config = dict(
    num_hidden_layers=10,
    hidden_size=128,
    num_attention_heads=2,
    num_key_value_heads=2,
    head_dim=64,
    intermediate_size=512,
    vocab_size=2048,
    hidden_act='gelu',
    norm='layernorm',
    norm_place='pre',
    norm_eps=1e-05,
    positions='learned',
    qk_norm=False,
    attn_scale=0.125,
    bias='none',
    tie_word_embeddings=True,
    parallel_block=False,
    init='normal',
    init_std_qkv=0.0442,
    init_std_o=0.00986,
    init_std_up=0.0442,
    init_std_down=0.00986,
    optimizer='muon_variant',
    learning_rate=0.00594,
    lr_mult_o=0.711,
    lr_head=0.00541,
    max_grad_norm=1.0,
    warmup_steps=200,
    schedule='wsd',
    decay_fraction=0.874,
    decay_shape='pow',
    final_lr_fraction=0.02,
    batch_tokens=8192,
    max_seq_len=1024,
    doc_mask=True,
    train_tokens=113900000,
    max_steps=13904,
    dataset='wikipedia_en',
)
Each number is 500 + 40 x the weight over the matrix's rms, rounded and kept within 0 to 999. Layers, rows and columns count from 0. Numbers have three digits each.

# layer 6 MLP up, 512x128, rms 0.135, rows 143-249, columns 64-127
522542468415514468521542451571570484504508496453466519578523495560492462490515509486536456494490451476448468482519555488563544438494507445511563430518411515532421524482487508487443441467483444
471486449454488578474436421540585473517476434518474504477477616549510543455546508471499567480530498513452566504492519543602544513507473420478481619455452496502410489487499554459496460532514560
544497427510450454480503524492408559540496546534485558503490523523522517493449538519469420529556534555525484506495506555426443527536461480505512496531488483486505503553525512449527448479516437
496507457488512503480518471505480493505489518476505498480494517501467535505517538471459523481509491485483516526470538512558455485487450549541473452525519500516556522481470483507436542528479502
458487518506519472554488476546534562537474455495466449599560486514516523424546512526541556494536484541500490377556414502550470445505503524528539517517506466511526461504525478501499494551489455
494516438569492498502546502561531410515431529529509513497492520491502523493479535484538477543532525513488538444486435464456546490429462464544526551505531558512478503423485518451514520489458540
517486436560520489471539491559558458523522517487516515449464529510459520473548477503522545516480518507509508449496516498484441506482420524595507459533481464445510512514453511605460551612486521
523500544475423492456404450546531505517500459531519558415595545500491397479459471441478506508577493513463488436473508476506481534500502468537525406569505567516432542527512540464486429446505496
463544495442538565541535518566513544520522511448590470423496506426480442487513524511498555510457485466493467453517452503536417558484492496434485516528518444473510519547424494494565450581477542
482516483460504464496503472543517449528504505445537539546515567575501540496524505493473556479492490526458428458437519515457476520526509444482538452506516476561451508495470541479496442496551577
533556503498438480580541548505538489531463543509519606506565470507513483505483558528522511535467471463452503548487498484467524477522359517484460488502524416474578469495453473452481535560536460
488483485572565508411531486510508525478464562476478534511507567551561520486479475513523485532551547494509526469521582525522460508503510409587505459563441570449477473454498528507434532552510537
494425494447469577453498530531477506418532474465492576485488530536550466561507533449524525508494518532486530552495461562437567385499473550480543453486594462499426471484562572455444544492550511
641562458543497375513433438424500559492486509525545485487498522558491486472467476456478530516522548452496582519500500438427525531413548529449540471560552478476491499463570487507435498437461490
499480542547506453427448518494449487462436557513509520477483523545518560522492503470499512423542526479553567487476478457466512437497419529523416495529518519510449525442503433545405470498462466
518475496494484480481514423503485444504495453416445458510385471486477519567535470445525481475536475496524483450485536551513499403462491447496521506454516582495506548443477525507628496573559482
548542463488477476488502542517551480476487501497501495502520553496531374557486485523522507494486493492536494466554518487504523535543497456625493490538505509480556466537452523555520498546471489
512446480539553532443491605535468563525458527535495477506524477544493428536511458596542517450449562493422521526518474483524499554504490413455505469470544495513451442495489467544542480507468538
437494495505481481594491550524490528531454545533463476481479469507536490465519507529483452531478473553504501563467474511509517581564509454517538550526462473520541444512464522533491429495474479
487562492513463442419458575510511455503590473501541489456443517510456493583469559513521453520488526447415523498433508451563435561481455418473527531523434525469537581540553561523471514501479477
492531532455481540502509467492533535482497481494470506504562536581482474492450484458484496563546438450508433545494510415565490415503466460499472499572543461578504478555473465515460514559534490
565584523520495477514492464431485459550515489482517527483553571500508449575499407544517503513446503495359524477476488469471468458495475480519475509538538454566457525546467504491538487514536558
559521580442489533525506583515526532532487548506447448469475546544528485484518494514480471478502444571478541476523490514449505471498526470446499429506458535513443471505495498486498495521526456
459433495514457448513447497512566522549422463495550537487530474613533495596515593513538483552481466511525493462551483527556400460511441517484483588558463469371515466586562477520502532500474465
542439495549490503500511513588476573527473522532461516527477472533454542492518496476480455554524451449495503504548504485612469526476516464517446519508497548522545484449518522583462482492462439
542531494462531494515508485454457534441471520484518430476476461482557536492547519521440543513476518532500575487563501518407470583457477485503563480486468445415594497446556487506467573532502564
551518497448454459454512455436493452502518512490590549515524512449540536562533498508472512453520548515516497449470506504520510490520534531551514543525483509523488508453515487405564555524429491
449512482497491497442429507486537501566534521577501530575525517452535456595438490501497552497472485456518447494565576487506396465452570480480523453532500506446466525502457523503473507464486460
520421516541539520543523551459523546476490519470499504511509514514499453442539497461555455483541451514477470591570549482485424479467454422468462443509453520542544503458523521524521532540503497
573528493447494454602499436453464524497433509535548521516540496502538495500572505451521551540502482520460502505585450468507487483571494516462487486527496507507441493577456479505519465598466512
574448500444517476475519525515509438565506511524453572520433519593529507487547444477513488466536518517525446489491558476515506489523472463500432581511481506481499456485512480490489470425538504
526521514506513536496469500450455450520500496493521492406484446471504501517548444543547413503516520601565475513495509507507490546556452492467461512505511438466514470438450529495476511434443547
534487475506486465490514508521518494485482588501520427530509579553480507504502516505545417540516508523468571442470531516504491518526437517487493508504514500541523475493536442526573501486507475
534522600518462544470511492496555539454487488544491549476461508532550505464492517393591530526561447482421529487488446467497494515458508545566554502533492446536523505503453477548458514527504504
485451519427477451450434490522479429504428496467506516508468451514499482443530494564476443501554517528482538512401582525476515456435429454569582532466498451474473499450512595500536421487531492
527531489498436481544422465525494497444540525448475543456536537454465456533505495518525513457549522465517497464517524468586471451499538547440477474511490542498460497515475560451505538548488477
461518606448507570456522527492412517448487510476527480506480583578541480466558444487484417433555523541432535509476499450510442495534517518509558500469440495568487458583466472567488467425579528
424503502527526553515565509473547533514535455476501524521502540467517459488469511514498517492474599511489580485548481516508516471416524489477512507454440452540507407475574472494452520490515493
472506509496539562535539539496481490515467489469482519458437504480508480497536494447523497434448508525528463461546525505508443520503532502555503483498514523535536516450461509555488482568458477
481528492457487421548494512488484496510498607535444451472563540582470497477518474493601594512473599491432538555502511547489527458485499495464503488529464481443454518550576488470452563546507479
432442469504497471421494569484482490486445486448538447476538538499415499577510494513506499496470496382458449476593559517501501474512492442540570504517462520478615511602449471486482485480464592
542497524523503426496465506545456432482533543496458507507493439480539477489533523447493527488481494481504463469539525469504496542520504423470476481452475550492503495496493538474494442573481521
524550514428499383507467446427561564418424504481578458469509563595481446484475582444479533531513499456439479540515461520543489426513497495530544492527496548454473490516482440547510453494515514
529464552401483521478550381485483476582484529420521463472541452505434438471477485412509492536437483479527561509523447530522457515411524510517530535553476526484518574510431529518444494537454512
499470471566459509508596472479502493545435517447564508570476475481566508473555526544461495459521522526509421428539557503548511518491471450572435526502495488475473506435466498426454477537533492
585533531554468510482463468461531456498476418505510479563560501497521560585455546394501557480497433468456503448506485431521551479541457511529557435471525480510529451474502501505534477519541561
537562493518488546524432520501453542473491516456536481491527530495514463418486466538489525484552469474540439517465482444501482462470483440479498587503478436519550529541526497444499561418499416
551560483491512497487521497451479529511500473565528445531421511521476525475468539466491499498461450475464495506478457494531507454451447510478432480508431558475522513421525579445482560482467549
441472507521484487451476479521454437458512548513486491401582515500517498499487487519492469581526524516451511549527475420562481458492502529483436470493469493534473446480516519536501490515471493
568501421509497466506551483521524539551536466507512495467520423585473507478521479552463535576514526459489509468481472494560490540453519467433520492526501562486533437494589471527472497497503489
454549532489516508499446474449475521538504573537424493415475515582502500500464495509493553475521460496528550516453498441531447519534492497513498517510500487450529496495500479502525476547484508
535459441495479517528483578403498529484454542466497502504488491555484436472428488497504498501527508512460485520538466458568493467568443517541476497474516494503553500455472487511520531508501504
503504539510515527545441478476462482470485473525497485499475505487522445501474515566466465512487482510491503535513560442493479459437469546445452476533466525433471434569461443571465541573525471
530552533512428420451461508559519466539434478514512473499548506507486443455467390549519520513496416561469400429545528512506444568548565501462517445407560445572589485522502425478545534519512466
468526529513470504495506509496472466518509505450449420487519488515502521497485512427521575546536491478460505489475447425549528562530486480520466512521542502510499465477448534549556494488545541
519512455515474503460546521506413461455554554491520439539402499572505495544472511434591498512498474544521458488484451498457574459501404496431547526480579464507500471560495449498454512544523525
511583480536469521562557481529502515440494413462444474383483525499482513517426549519486509461566505494485552460461545452546521487430565537504519513434534449502512466551508514487540426488481442
442544525488495525499514501381551477474525524455556482482498550480508418489559562513468484560527521496552425515498466569500485480453551512509525498541537504448507461553517511416451557548535529
566519487575538481464456506493512487504528493494515534525514521486493495506419571478545508503489494469500554482526510473529416486450544428461557526436417474518570542429470525519487545528494520
526472469499542435573555513557557452542543546455523478505607435522507515521509521453471505523558485472550524499464506554533424503535506516480533507517590470487478534488506463511459467518452443
499501435388477481484464448511498489536525494556513507514493537424506406501602502491488525482405473528503564520522475416537484494522460479498531503483472549450459473529512491486420460490490464
469558479511497496507476477481535531566567497495460467482434521490494497496488427420487495546569527455568437458475510507527477459478471509470531432564476508462528463468459524455558552545522540
577544523462528578532465474567491462484534530516546532555498472450517470504467465450519449464454446512482472518473492646545566500548446453462472423488511528464511452547465503444520485486462472
556577478517522471463491513438534517511538514498522565558511546433472490527485489508449460502451455437589530472543535466540510455512484450449494451594503579507437537496515449411482514480493493
468491551466498501496484477483563451447547518476477538475458457502516525430549516522510477479513504451460532463495503424532512473447512488507501493491514517522554566503490513506562445526525508
461514498489457450421433472520525508515446557494539539538459542599471521445516497502554434484485452553454496520562477470557558540455567551562464497517476456442474471507470582568513477518458528
516531461495504426511487487467615450500496501566518533568507479537487437543479525466485532447463385556576559487548493551393477480454503427572491473469593499473511512506481484461515459511492489
466483502456555460481505416532487471508546496483454539551488519590466544539514486443500460514463445536467494474557520515562460500524524484545485482544544500563468510494459465519413483462546466
495479489490497439513489459542512462493498510571490481454543510497559529545535549515535485468502546529510526545505438521505449463584491518493468495516398500475502441440494535487475541488520515
492539489522494504528497531535477467591474496518476458462476538511595475432566486489407501480461494531480517395440450503498478470495463581419481520422543509523483433488488403498520473518562505
560574493495558507548526551469578444462578535506515514473512523433512443472534541543520502421489479476453465475468485533497475473496520520475473434515436477448506452454483532494467472546526546
523475564571584502421519580393391502483494596450507475545451477512508471463607591517499452448512594471478445538464521488484483484457540510493543555517510503407473475503452460448468492453557444
445524486536493487532472490517457445493442510561483502510536556492501479476509539502514526459520575509492519523498501476512515504447519501569548492543474501434494475475564491522537518515512589
526426501487464457525578514472425551515409483490516551484505518493529442471504536494537526535465519496530456526454490592440454481498484506561528482465532485467480454543448522502506560510484493
513460513428463552524452486535517488521510489547528491434546478487565434508505458489529493529495472498479475471439505489565467509538414496511414544472531504505487497467454516477495505476483528
511533453435525476465487515527516524511434475528502465496500499515516506516424604448512485462551442559444503494492450490485461475496470525551538572460490539463516438503577466412507510500425510
479468470473515404472506493511529504590494532520542574478489614494553457515535490514505518428542443497529396573565569451487462443494468506543464479456445549470526538570459528500480453426489514
505485497563460534533527433461491483568538524556468442529490561542548515459473476514496503483542528459517516423520570557599450506518495471444442538523478515478440511560453417469502474521476494
492523503460530449500517464509442473463519541466530493489516459527506494514517518505439546445511426526464444453587528504511459501455517514506469454518502479471548464518483526479580469510504527
486572456429540481477565458466527446430521456430572498532471418489439489536547450475480497444518472519539552512537612563474486498474513471509532470471569458486523573426512564443469447497509500
467518541488459463490443500453540566511560593455502508491448493520467491502448528486499481411487496464505457580543530492546537519473524505547445421506479526518536520495526539457515481528503528
550521471449485474483488507513465511474540502487537544494469484498603584469491470486457518504545488507492442510495493436495428466495477479407507496541482447590429474540523479474526501471471448
501624561512504499477474568500541516492493568511472517463452482511493461463431512531465492510489464475482531441520546489510490543460480510518445551532549495452556446532581503464488524485489535
451512476507451529497504460531420507538523457483490436460511487470572528413454520480491553470488512480472447607557504491474552553456536466374544484563451546538465464542424558464482487459556501
467476421524513500549448493563478506478488571530516527505458562453558523486504515429500506474561489446511542527534499436514555517546447486528584518503526498561539499497503548513484476441435489
508493491501466542483404534592410524480446443536502487544469572438486551477476480515515547500525518471494480466488493492461474522537416502536534531520488467448533512473495521432532523526504409
547504500486502556493499557523550534443568560536474470523497522523512559480416543454565479496560450503459459499517526473522445419466476552502506498524549486455482491485462509515495495502541479
496510501484486498446562497455516457503486550480598535478491468505538492523522514517546487553549552513447547510503474477570511475545509464529499501423508485449533482513425505444508551535504453
524448531479490586467523551461495516520440539498504492524476496479525500546503472529487566439482507520470462462557514479449456547498560520461533420551502407484552515515515593535453416522572520
488563556518447442485591427459457503536526470494444503528515449470560505587494388371539542527551502512537523547513485471433509507511536560492591505501503453506581531560550523478553540471490464
453521476544529473428509423471514468586415517489438481479564499531518574460494492530498591466497472541510569439453484464478467572515502436558523454528506454480508491484444435566479523458529496
530513502463434512505502519488478500443495481528448504482541472437497478544472468498510417514486453591526486520515471544517536464517513498407496531456460482471450495574519500572495519489524553
444479526485514512506524536466504507497443430453510470492489423524527492474506497446439455400504479587539576476499430479577483544604423483459535474556445499517525492535493485450522473477524526
494550499498533457524429446557571466558504540533411453485434570554505538466487519426425505505485477495471538508525463473495537493453514507536556576448562434553554542483477493507541510476529509
452546552469410460395464442581485483500553499501532525488519449612507449543456495505426469499486550525499472439551525513567494522496584493504516541514491585494462532568553488475488467571504528
516514502482446528517471456526444512483622604491537446480491574510486517493539476527478470501549559547489483498520504446491529465543496509473485532531455491495511482509557528479489520510435426
523511524474495437489444483496448540502476536461519481465481470473494494434450553514559523472509479521487559430546456443508518486488569471494507526510503499485581528540482485498461496513494524
450455479527456482461503466511520470581497472503469524552463502500483469416531463556536536447454479440472453538528500562498507524456493512462536461530506551515484478581529500483432476553566529
483555518483412530504446506490493413514583565435496537484519554494538540467459438478480503529510465513482490484515511479469447479507526519511541539494586515601443492481449408422506519513413508
582467501543469442530472492545482557419508479524466503443495429503495489440482500404556548489551526511508523526520486458551502520470437458438598492493454479411483467524482549461497503503471491
547499502444512511516505555418489498557477486486497421579508508450504616596520478547459443434473507459503459441450448541560562525499491489543514507517548440467504479500475494474526448478576486
454533523438476489540536536410479475556441406553531413426491547510497477435434521499431449495497547532504496498486528498486468520419511466478470418532504484515490435454473517456555466563616497
584526429517523469574544433507480480557468518583508559488552487490491442515472508491508457505543427537490467493483629513482441515510569455482500561483495481450447482515525466467469487454423439
473481497571485464555505482540514504463516482569495414509480443515425493573502474458536505509534485491515512458495545411555501584469528458472537543541513458467582463623482515432504464454522511
515510489507535506493488482516473575537583490482514533551505513512533472511522522489503496465489467515549463556471533534522494431537501491499491468525457478514509551483536533544455545506440442
523522540468469538523497522532554483546487450471454485445508475539499490475504407531489518579475538523520474534486492461468511474492519508512544484470549463491576517550498484494614473512496547
474476559488413533473491512474519450531529499487548472506523478497455465540551506512497451482454452488425528486551517539522499423466482449545553527512488528550576544507559478430448510535478568
# layer 6 MLP down (transposed), 512x128, rms 0.061, rows 143-249, columns 64-127
461467491533470578530508498503495441463549519531523467458512532477452440553560480452567440458508423505383575479503458401543498515531546527501503509461563489464524525468514444541547571564442481
471429529554381515550505512485516448556539557525482471443571511453504502492484479491529453521502498445552405438513519489471566449582557567499555448482532492464535557422462485473417569458476478
503434543503494495562398468478492492481499453528507491535512471510504441510533519557499427502471504503507472439536552421530526474508543488556536438490495456500457454539461449486503501483541559
510493507541569544535504523472530468508519487505449499505480516521524520457489503484493462522422472495507478455506489540477471516472529474488509513488517449522477499526491467565532473465499544
450477423459454542481523531509487561582492533538469526457512548551492552461523414500516562538535506491498508532534538477500584503571511516483519446509398556531449573505487428445504519557459419
562460511476456515496559485457503656476554549495459546532537464574461460529544492536545414463431480529451453498526522542526465526407522482509451484505512473552569558484525549522455432469475468
540422510459467459509482436547505505522464559464543604460525531477537512505513508503574407507481488429504518550464461460480550590579523442464500531464534533436529501453632512492500412469480427
440509492453478508539546498496539497501503489487494496493499496529440449536462538538559583389517496480481524493497557472462536531452397503494491569502468537511534480564463471517529598516494459
454443510486495539521520519548555495461515507499481522455522513549454494482471555434494493524496524397493475487494551476481439505490487497492528547497526532552447466562520501516504504453524506
556497482563465458517486427570494516534420541472494500469542515464446485489490487463535534472549479452593490509576433475588513436488538500560479522512468466417529476414589479477449518521538477
527414526520531575490500487536526476536470512492504476500488496466490410502486506526550415536532494400544500380576509560486447467516525461502534484530507552451537452573508542575370480444533413
491587534449460539474515497482486476523548443600442504534469503566525488503423481435505495551475522444507512496398467510516523465574449477457511459526422466481433525455502504486501484549501471
590551484431445482466510559531539507519461490534497443577560482520460552472507512497495550515522486492484411541530448462474474533406469442516538544500497520492557492549508462508465425521512466
478473512473614522472489489484463547468563529463467493510529514476452549559447541475450512566428486414491484544456624576458580532508491506460455514540476499499423480491450458457451505472548516
568445524501520473509446507508556573461521463546545521486502497511541464519509515508492516541484503480537513461487513443488429452540469507454475498525518499480412450540549538504495514454494470
507475576485534479560530468474458479489488440526477505405520538517484424577524501496552556522548492553548499571507430466434549518520510536560437502527510575479480467497464475491495520494435557
549539543482518520460497505493498487493506482491518452535530494502505513485523483440518465513469465481519472437464464503492500509516574501503536506474505478546493504528498525516534524465550442
522405526522428443501464457484556478482476527565441572500464471545507458575552485482432586508422528487457428517458525429510471431512548512534576529455485548476555531504460522532525435532566604
447537492562612438491506493526522473397504491477523518490537478471476466564465555502500510514433486453571477538489545470473494476509522533488465460554535475483433444574484511532510561512464493
513439530504507557475538439517493502609438540497431508504540540560510486457468508481466534502568500453527507499549535441475488500438562525510525492506568437494483480482431459572493507493481480
499461495517576550554457465489481511482527509454518573450505537485496474499473476499584527463461542446563467479533420507498456601513525446414560509500569516501487483463511457467542581520529438
517462490517579480629463512472550482554449534454470522518437515492438522456454546403472488515481419501487443496397443488549480556493560519537421519526497529511449483474578513478471470476497541
526460435554457515430513495476557487433525489494505461487510529513518479495537505550514515528506550461446459530448568439464469454502488500530495492464547441537558532478431508483500526492459551
506497456440524482487520493496439425543583508480453463557519444547469468456486421495442487449540490548505522490492501472555550434526469445518437530477476549471541529497573520506473559505527498
456564579470511524495456508455504479460578509440515469410513560430538517503517402491497456439460482506490449532475506491486559500498562505495487526470506459468512517510493492482544454493520535
544407573545494507519461526514476445519516461500519485530479504537525485493455510532507539489453521416496496521411486486478440509458503522474489555509521546521496474544509548453479513429530395
503523462487397492412507471478514456528528497474493545447461476522510536470489536472540541533510476510455556452533450500456522511544492509499474553498468481445534507527481561498452471496500489
405637522556514413459503525522547529577481455530435462390507537490476503448546489562466492529470463541496485465453516496466585503617531478480458476464536447469553488458488475496524424471508488
484533505500512495477478430492441476520501519529532469477486471520533487522471504546481495498507493523508519484459508505473540508504497562508542484517490486460483520516478571485530516492508540
450486575505499520496514515579464536546532543510549579455492556502500529606533456509431446507529482503389538509559471457452486526486505489498462563499504469456506469486525565583474519497508512
538551532508499474488447553506464465455460490467484508558535454455561528519524616496544453505463478556475494489506495497517508469500480475432483500479513550484470505507500501522517538490544498
506505442430579515481492534470484544517566466465504500511477594497528609511462502490432518477536421456498506454474513502543510436465489448503468507537487540502485485439550571469448488509509449
478520518571530512454471488514440439536562484512473529522468519522472504539575558442410541515501536501504487538508460486478523553533516498508486491476510502476478500460466542435493504516484451
550569501579450566565465516449582498540573563486525432505502452445523497468527481481487485481508447541548466491484439500529572521530490474425505476500552511496565547573512449525441530521523470
498510444446539473523489522496436544534515448462472511609449494486557492480469448531581508514542475461486469546483516490444483564503457542457580536462476505501576512547556482499435559584483413
514543539483498467450457543550478482495467445499511542555509499471529512578499530480514516524523521540505491445442531441543490471491521518470544459493486499509544517546446492500541527448485503
459432503436455461529497451519509457566484460563488410497554457483474545469475454469542572481538492480515600444540472492481487497448557500437423495565515461562500515491501425542509494503540515
521507499534526448567508491513466515425456531489536497519492464477503559490512414431478502559507448507515501467458506470512596539543493540472532490485522454491532533479500513470522475555478598
531510509451514533487494464579494557530461496526454439515462556484427557578534486552466558448487551440484464521554478509514487583470472487468428465457537572483546536499514415486500502531511467
476439403492520515498487433445532375506509478506477541540581432559467452430493538521529484442491505510552484545505546513461433590468522495456567583438592477531514507577577501502473473531470464
482481487477440490511500471534584640478554468473550517490498465465441484473511537506511498484456417449505485574531500538548454443474495467478475401545520583498469519555497542477427484519558547
487541459455489490474533546480445544453499505554475467447519459545526507483437479520490438560510486500447593484477528482512456535569461532461495505519478534476510483481471483580525511531509495
545523461521540552534513521557452494512376375548496544541548455467500555548545514549487472536544507496432470472520482503456522511480472442472527559486507495487543430576468533493459425410457457
526514482510568554506487542517569552418580574472507488492498504450529564424529518557489472464437549497490414478465459501482474472550554507453514472487531463504482460453527507487525485376495481
511515501476518489492474520507490507488475490515485503487519461488495464515512512530496496509495517467500528493526537548513510520486547505482549480507480515496482458517567534498527561487460489
497614485495537423485530474494546497495544533527526457549439425512512434504504453540488468529451453468517542469442544493507509419491525512562531433516445510487548503519519441526523464520547512
468463600452395544572579466477555597465503454568485617518490416474517490587551522459497536534531514520524488430485452461511466526527507454595580420492502518481490521506472424496518516552484607
399496524521496446465541516524549502537486475508439506541474487501518382583513548503511528499533475474502568520490425508491480535468532538458460479531548458471540534495526460379522430504473471
424487476502487539515516518486504535467518583521500512492433501488450526528563436472515511483504413532577448479511487531420530550533536598462480507492562496524563564519532447489497497513574487
446495591576572519527427456484461514476475552495531496512484477467494469508533544518446448470498488507556545511489488532526486540487492453497426493523501503488534568494531474473504484421533503
501512528442495470477511502526527504456519447475559514533472541543530510543548524493522426530519503508473492453514550560505548507461411481515544506499489456545441475558466475502492586439500517
525455494532537449542490551571489517443528510476554512540413534452511531558508504431433528499474470512437450537459512538463454444530487534548575448518557537530535483490562521513496507482412503
478520527518438522485445516480445481469519525425542457566546506554474502511451527443473457530518538526555554528470506457468520470531488498555514524493532494511524531575524556490504478548534550
490560532542539589514451501470504471515484516410486474524480507524522522622474485485530538454459481556488591466505446469439545453472497527518470569609482488468490542526548461400555474482553494
525496484486513493476528504497509512488498462538554522497514531521523502503463560548474446519469540511561447552426516459495473499487504523473458507531534502460519483519568508429454499464496511
499482430482525509484537465513487509571479412497518520470501563521537522459431498568503510484522541485579503450548539530561471505506496484546492550548425488467540509530531596530494524506535465
471537503498438544371498473588477522482506476488510508494557528536496516509478550492478465437541504529506470489492543534545507527388445462506438548496552503484458453415518508479486428428431498
518526560589462453505546597546456516496527567498495536537460517566421503451440525506584518536498498513482550509460538472487499547520451509468525509500521485507477466539464539562486451454533516
432528418473450490489533437423493537474527414450475455540469419530387477543559512473505489446442464476427564527484537473540536463497482560489516501484502609529523500548457473484546494522535498
535470471506515466439547555476439429480456407530540484469492528528520460567473494543509436506474463523517557503502519517529561537486496489503523554501492458487486502518479470491515544477555451
530495504411532471503536471519488404512525503477492531538521493489501496508521490535522479466488425539507458562461549587530506485467495535469483477552454500447444427470528529479436505451529449
499496548512458481422515447505435506484502496537468490513508473515476544453470501556544432516515473449518518573485495512547494484521486495582475481528488591443472484527490466422473517481500450
494551547560498495489514509529531604547512498523509445518546524457478503497425467526511576536560526453473502599447472465519495554435396586491501535529453428526501529525471549521444599521477504
493427531519536554570488514518447445502519466510491515480400465501551555447506527503499477478451529510485534493490464609469509535440499470520474559459502474483497537471494589559425562504526471
509497527552485491462551490531528544456448518496514461517573518556471512560547455518476529445488524555478479487474468537500489452448458497530509551482537471499456475542520500484531501486487534
525511463485445510546430499477547508463618465505540486537586451518507474522478499482511517528484440518560546457445493535528454541519457480494458484545468437477468528457451513466499484499502467
584470486523463477502529499496456528483509476465558514628503460472551529459539531477487474554487458384514516516528526466505517468496486461548522514572488514486429534552479505523495555521530498
514519484519434544528455542490483537533536471530497484485480531501548487512509481556545488462493510511512505516475479474490522533515543502433542509508470483508537498511515523521503490504468476
474535510449472449425513555580590464532560475517487515492505475538465518472546537457495531461526416506544570476450467506470558566495498525467474472449555505505489562522483449376511480476504545
519565563549483535505517508463420574514484454451453472505413519513529460549406512452518537417512522495518587528545465576529461498488483519489485509484470526410492480537477526472499520478525467
469482548549415528473484486489451503457519525488473530506555504575530536450444549493556482466496457482541514505532466472544518520528491494491559480508513506581463561467439462475495477454521529
353440496483440436448462490485386493459485567524548632492463472550407540472538546501568545446471532513528496480494505411508511488542556486485422501489501494467495500542496494430525497533518493
516497543433532474493482533498528510465506498513545506418478526538469531578507506611546436497516488467476448457487472486530450539507519500475584458484516489559504457426505438476515484516478445
512487483574555482527508479528597552497450493579495507515509607484502536491438506523482524431506456504518460477542423513554503499506545500457528528496459495483502483438549451486514448564466482
530509512520480468417480549448442474561467520434523508518536498574494538548465555463462502531501509525506435486508492482517580518494527501521521491493504481497516498538496514473482507517475462
420544436523549527487482555485480526458427582540565495481510552557456501427496425506489427537502466594502552475509508550476548504520536510485513564521557513506539549466461496567430516473483501
515491494454493515599514460542527426499451494481548581457491507490568506513528493560543485521500481442482440526479516462510465517511490543498523467516518424518484562533457376485468500475431431
542529523524485527559551472487490482444529476425528494486555515486530436494505540512495471526549445494461541492519461508564519490504486544481493502505531540555497514564573410587462538460469448
503533516587505535556487467505527568470509515517509501492504496515504521498510429545520550535560547510511495485405507467538479489554469494473489488535466493512450497456504454586483555486513504
454434503508530527491446535506454509477533565525489502525464514491504459461433509528548445534552469601437551540519456577583476475525435504448521529482544537415476495492495456473554536507539514
510524475471483499510548521510493539455491494503540489479585490470563510533618496534467461479495473540495504483479496563547513511465518466494540603437555456503472498505495488495497464515526447
566466539550509484554531523500475474498515482500502498544530478474559514501536469483459403530494499490546453546442483536560538487517486439483536468423542494497485458436534483528485424545590519
394530548514545458512450471523502426394482511549517556543538476534506518535562491428455450469433491525452501517488429494540518482462453561570436544525508524545500512521486525501489567499522500
507501466576523547517508483535514487507493427508446534495455455519528543465510526509533433495508483530567547449507519539440516468503479532522511554464436504529512471482548603466520500505473443
444499524494537511482599510463496482540534415514503473446521478462546465510523491527461501476504547537521526477509474539488450486442569502504534509492503493463558476492404521478499493518519496
543454564519561524479508450499505546452444547499452472536464505471612510389505479572507559534470480488526478442459569561467401461460545568441399527480454511499440532506475503536420473513555520
456428511487511485468571525535500478544524597480438519449531558446421439458477576461453554496522564477530441547470463478459479482422454492481497431610483453561542461490594458464583560411423493
535509503498466512498477540477460523516533516578478449471533515526549463479496487508492545456469486504489496481514491396473526562462482447525534539497528461524527488490513507554553479503467555
500481449483535428516492441476519479474530516482445493526490582510386506479572515462569461528511475488465546456462539500424565510455509482479468466480423569540491551497394500470586510486509525
449551467536413474480478441469569396499453474472503523495503476513501532442470522479502490441533460518494464628614462492472581562444487528548537536534519447503557512523428500457551494545558415
517436578556501477576425480482478447436588473514580508491494477472434453502477463434534514474441489493490459494570507508463540522464524534456467498469482545500496496467527524519495484547471500
494485486498562453505500475532517457606509536439522483497495498451487474487525546476435504506486400429453511430523478528489519528447500512488462472586519487451561540526462472438556462535516432
527469479481613479523457528530499553480466547528522514596475495495485489413506559557431478528523470448494536474509527467504573557476523437533487475517492443482515549502513588461455451456417494
367493555519518478493506475472509453498533499531521482402471492455507501411496499454523534488495520521517581469533551462483531488486502512543401537476542534528518562576439541484538506451439549
408465587432406498445540480473486439448529450458446475491452456492597485537557606566437506441454473498520541448401484546512554496496549586470534471582571459434467546451509472514516499512524497
495511498509554507420580506469504494537502476519496492525479466511534523512521522583477512545467547486413562555504511501499516466521510487434444478463444414511482512490486472502553438450564608
454418511510516450460553510435480447529479459463483539493501532548456481414509483505582569488514517528602530567440410382566569448544558530498538411518504508457464476471486489492542531471537499
467487553502544410473485449489480459570482505601489556547519432507372495588473488482489581415514515467474476502427521459508502498519524478486542513487527553407483450506524513566502510497510458
543451518551584461527538542553463448451552534460502534498444475463543532500436523449536532480473496452511536465539518463474558512525505481478544451516546478415553499598407476502525493502570508
497539558466478485460503470565469416496436453494535467542472512515513495524525486470522577403569502461462515479512515480577567487473422486472456550506452480516510526475503488470464571510480517
590444502494514476462457519473472518563434454451581522519476494475469447488465539485499548537444494496469508515451476514523483482489587480496472499496478580566537565491438475539499441437536545
568517480583513459452473541513484483489517440556510628504468557434544550531522539543497550487515520437459487513481554438452600513477539456510467514463413556483482419569589515531509490514470439
484473489477558551542519630457455527439559510515475421525499522526512495515471436454536475546485591427428553520503526517585507399533560502504500455452551521543537514541459526494520447454439510
453525544400506579572523540451472537515498501497542492491412471572468564517471475481473461536457526484520513494507445555437535438505494515518484480414457473476483538449448471504519455478523515
559533540558545513457513566532521573520462460514491450504509551492542497516523602496524502491476542491484503525479483447470524544488498494473460493503490456549501446565525501529532524490509541
483504548521477512482505500458527531494566466459561431444507536571482473535499545552503426532554453403522529464489507610551534484546490480438498507476544528493471490498597528485478498580419501
488510487550503620473502526500502522463476547508535549514542532513483488491517471516537544508460561491522454517449506492479473449512481456457485412492564438519537463477500527506549559497437495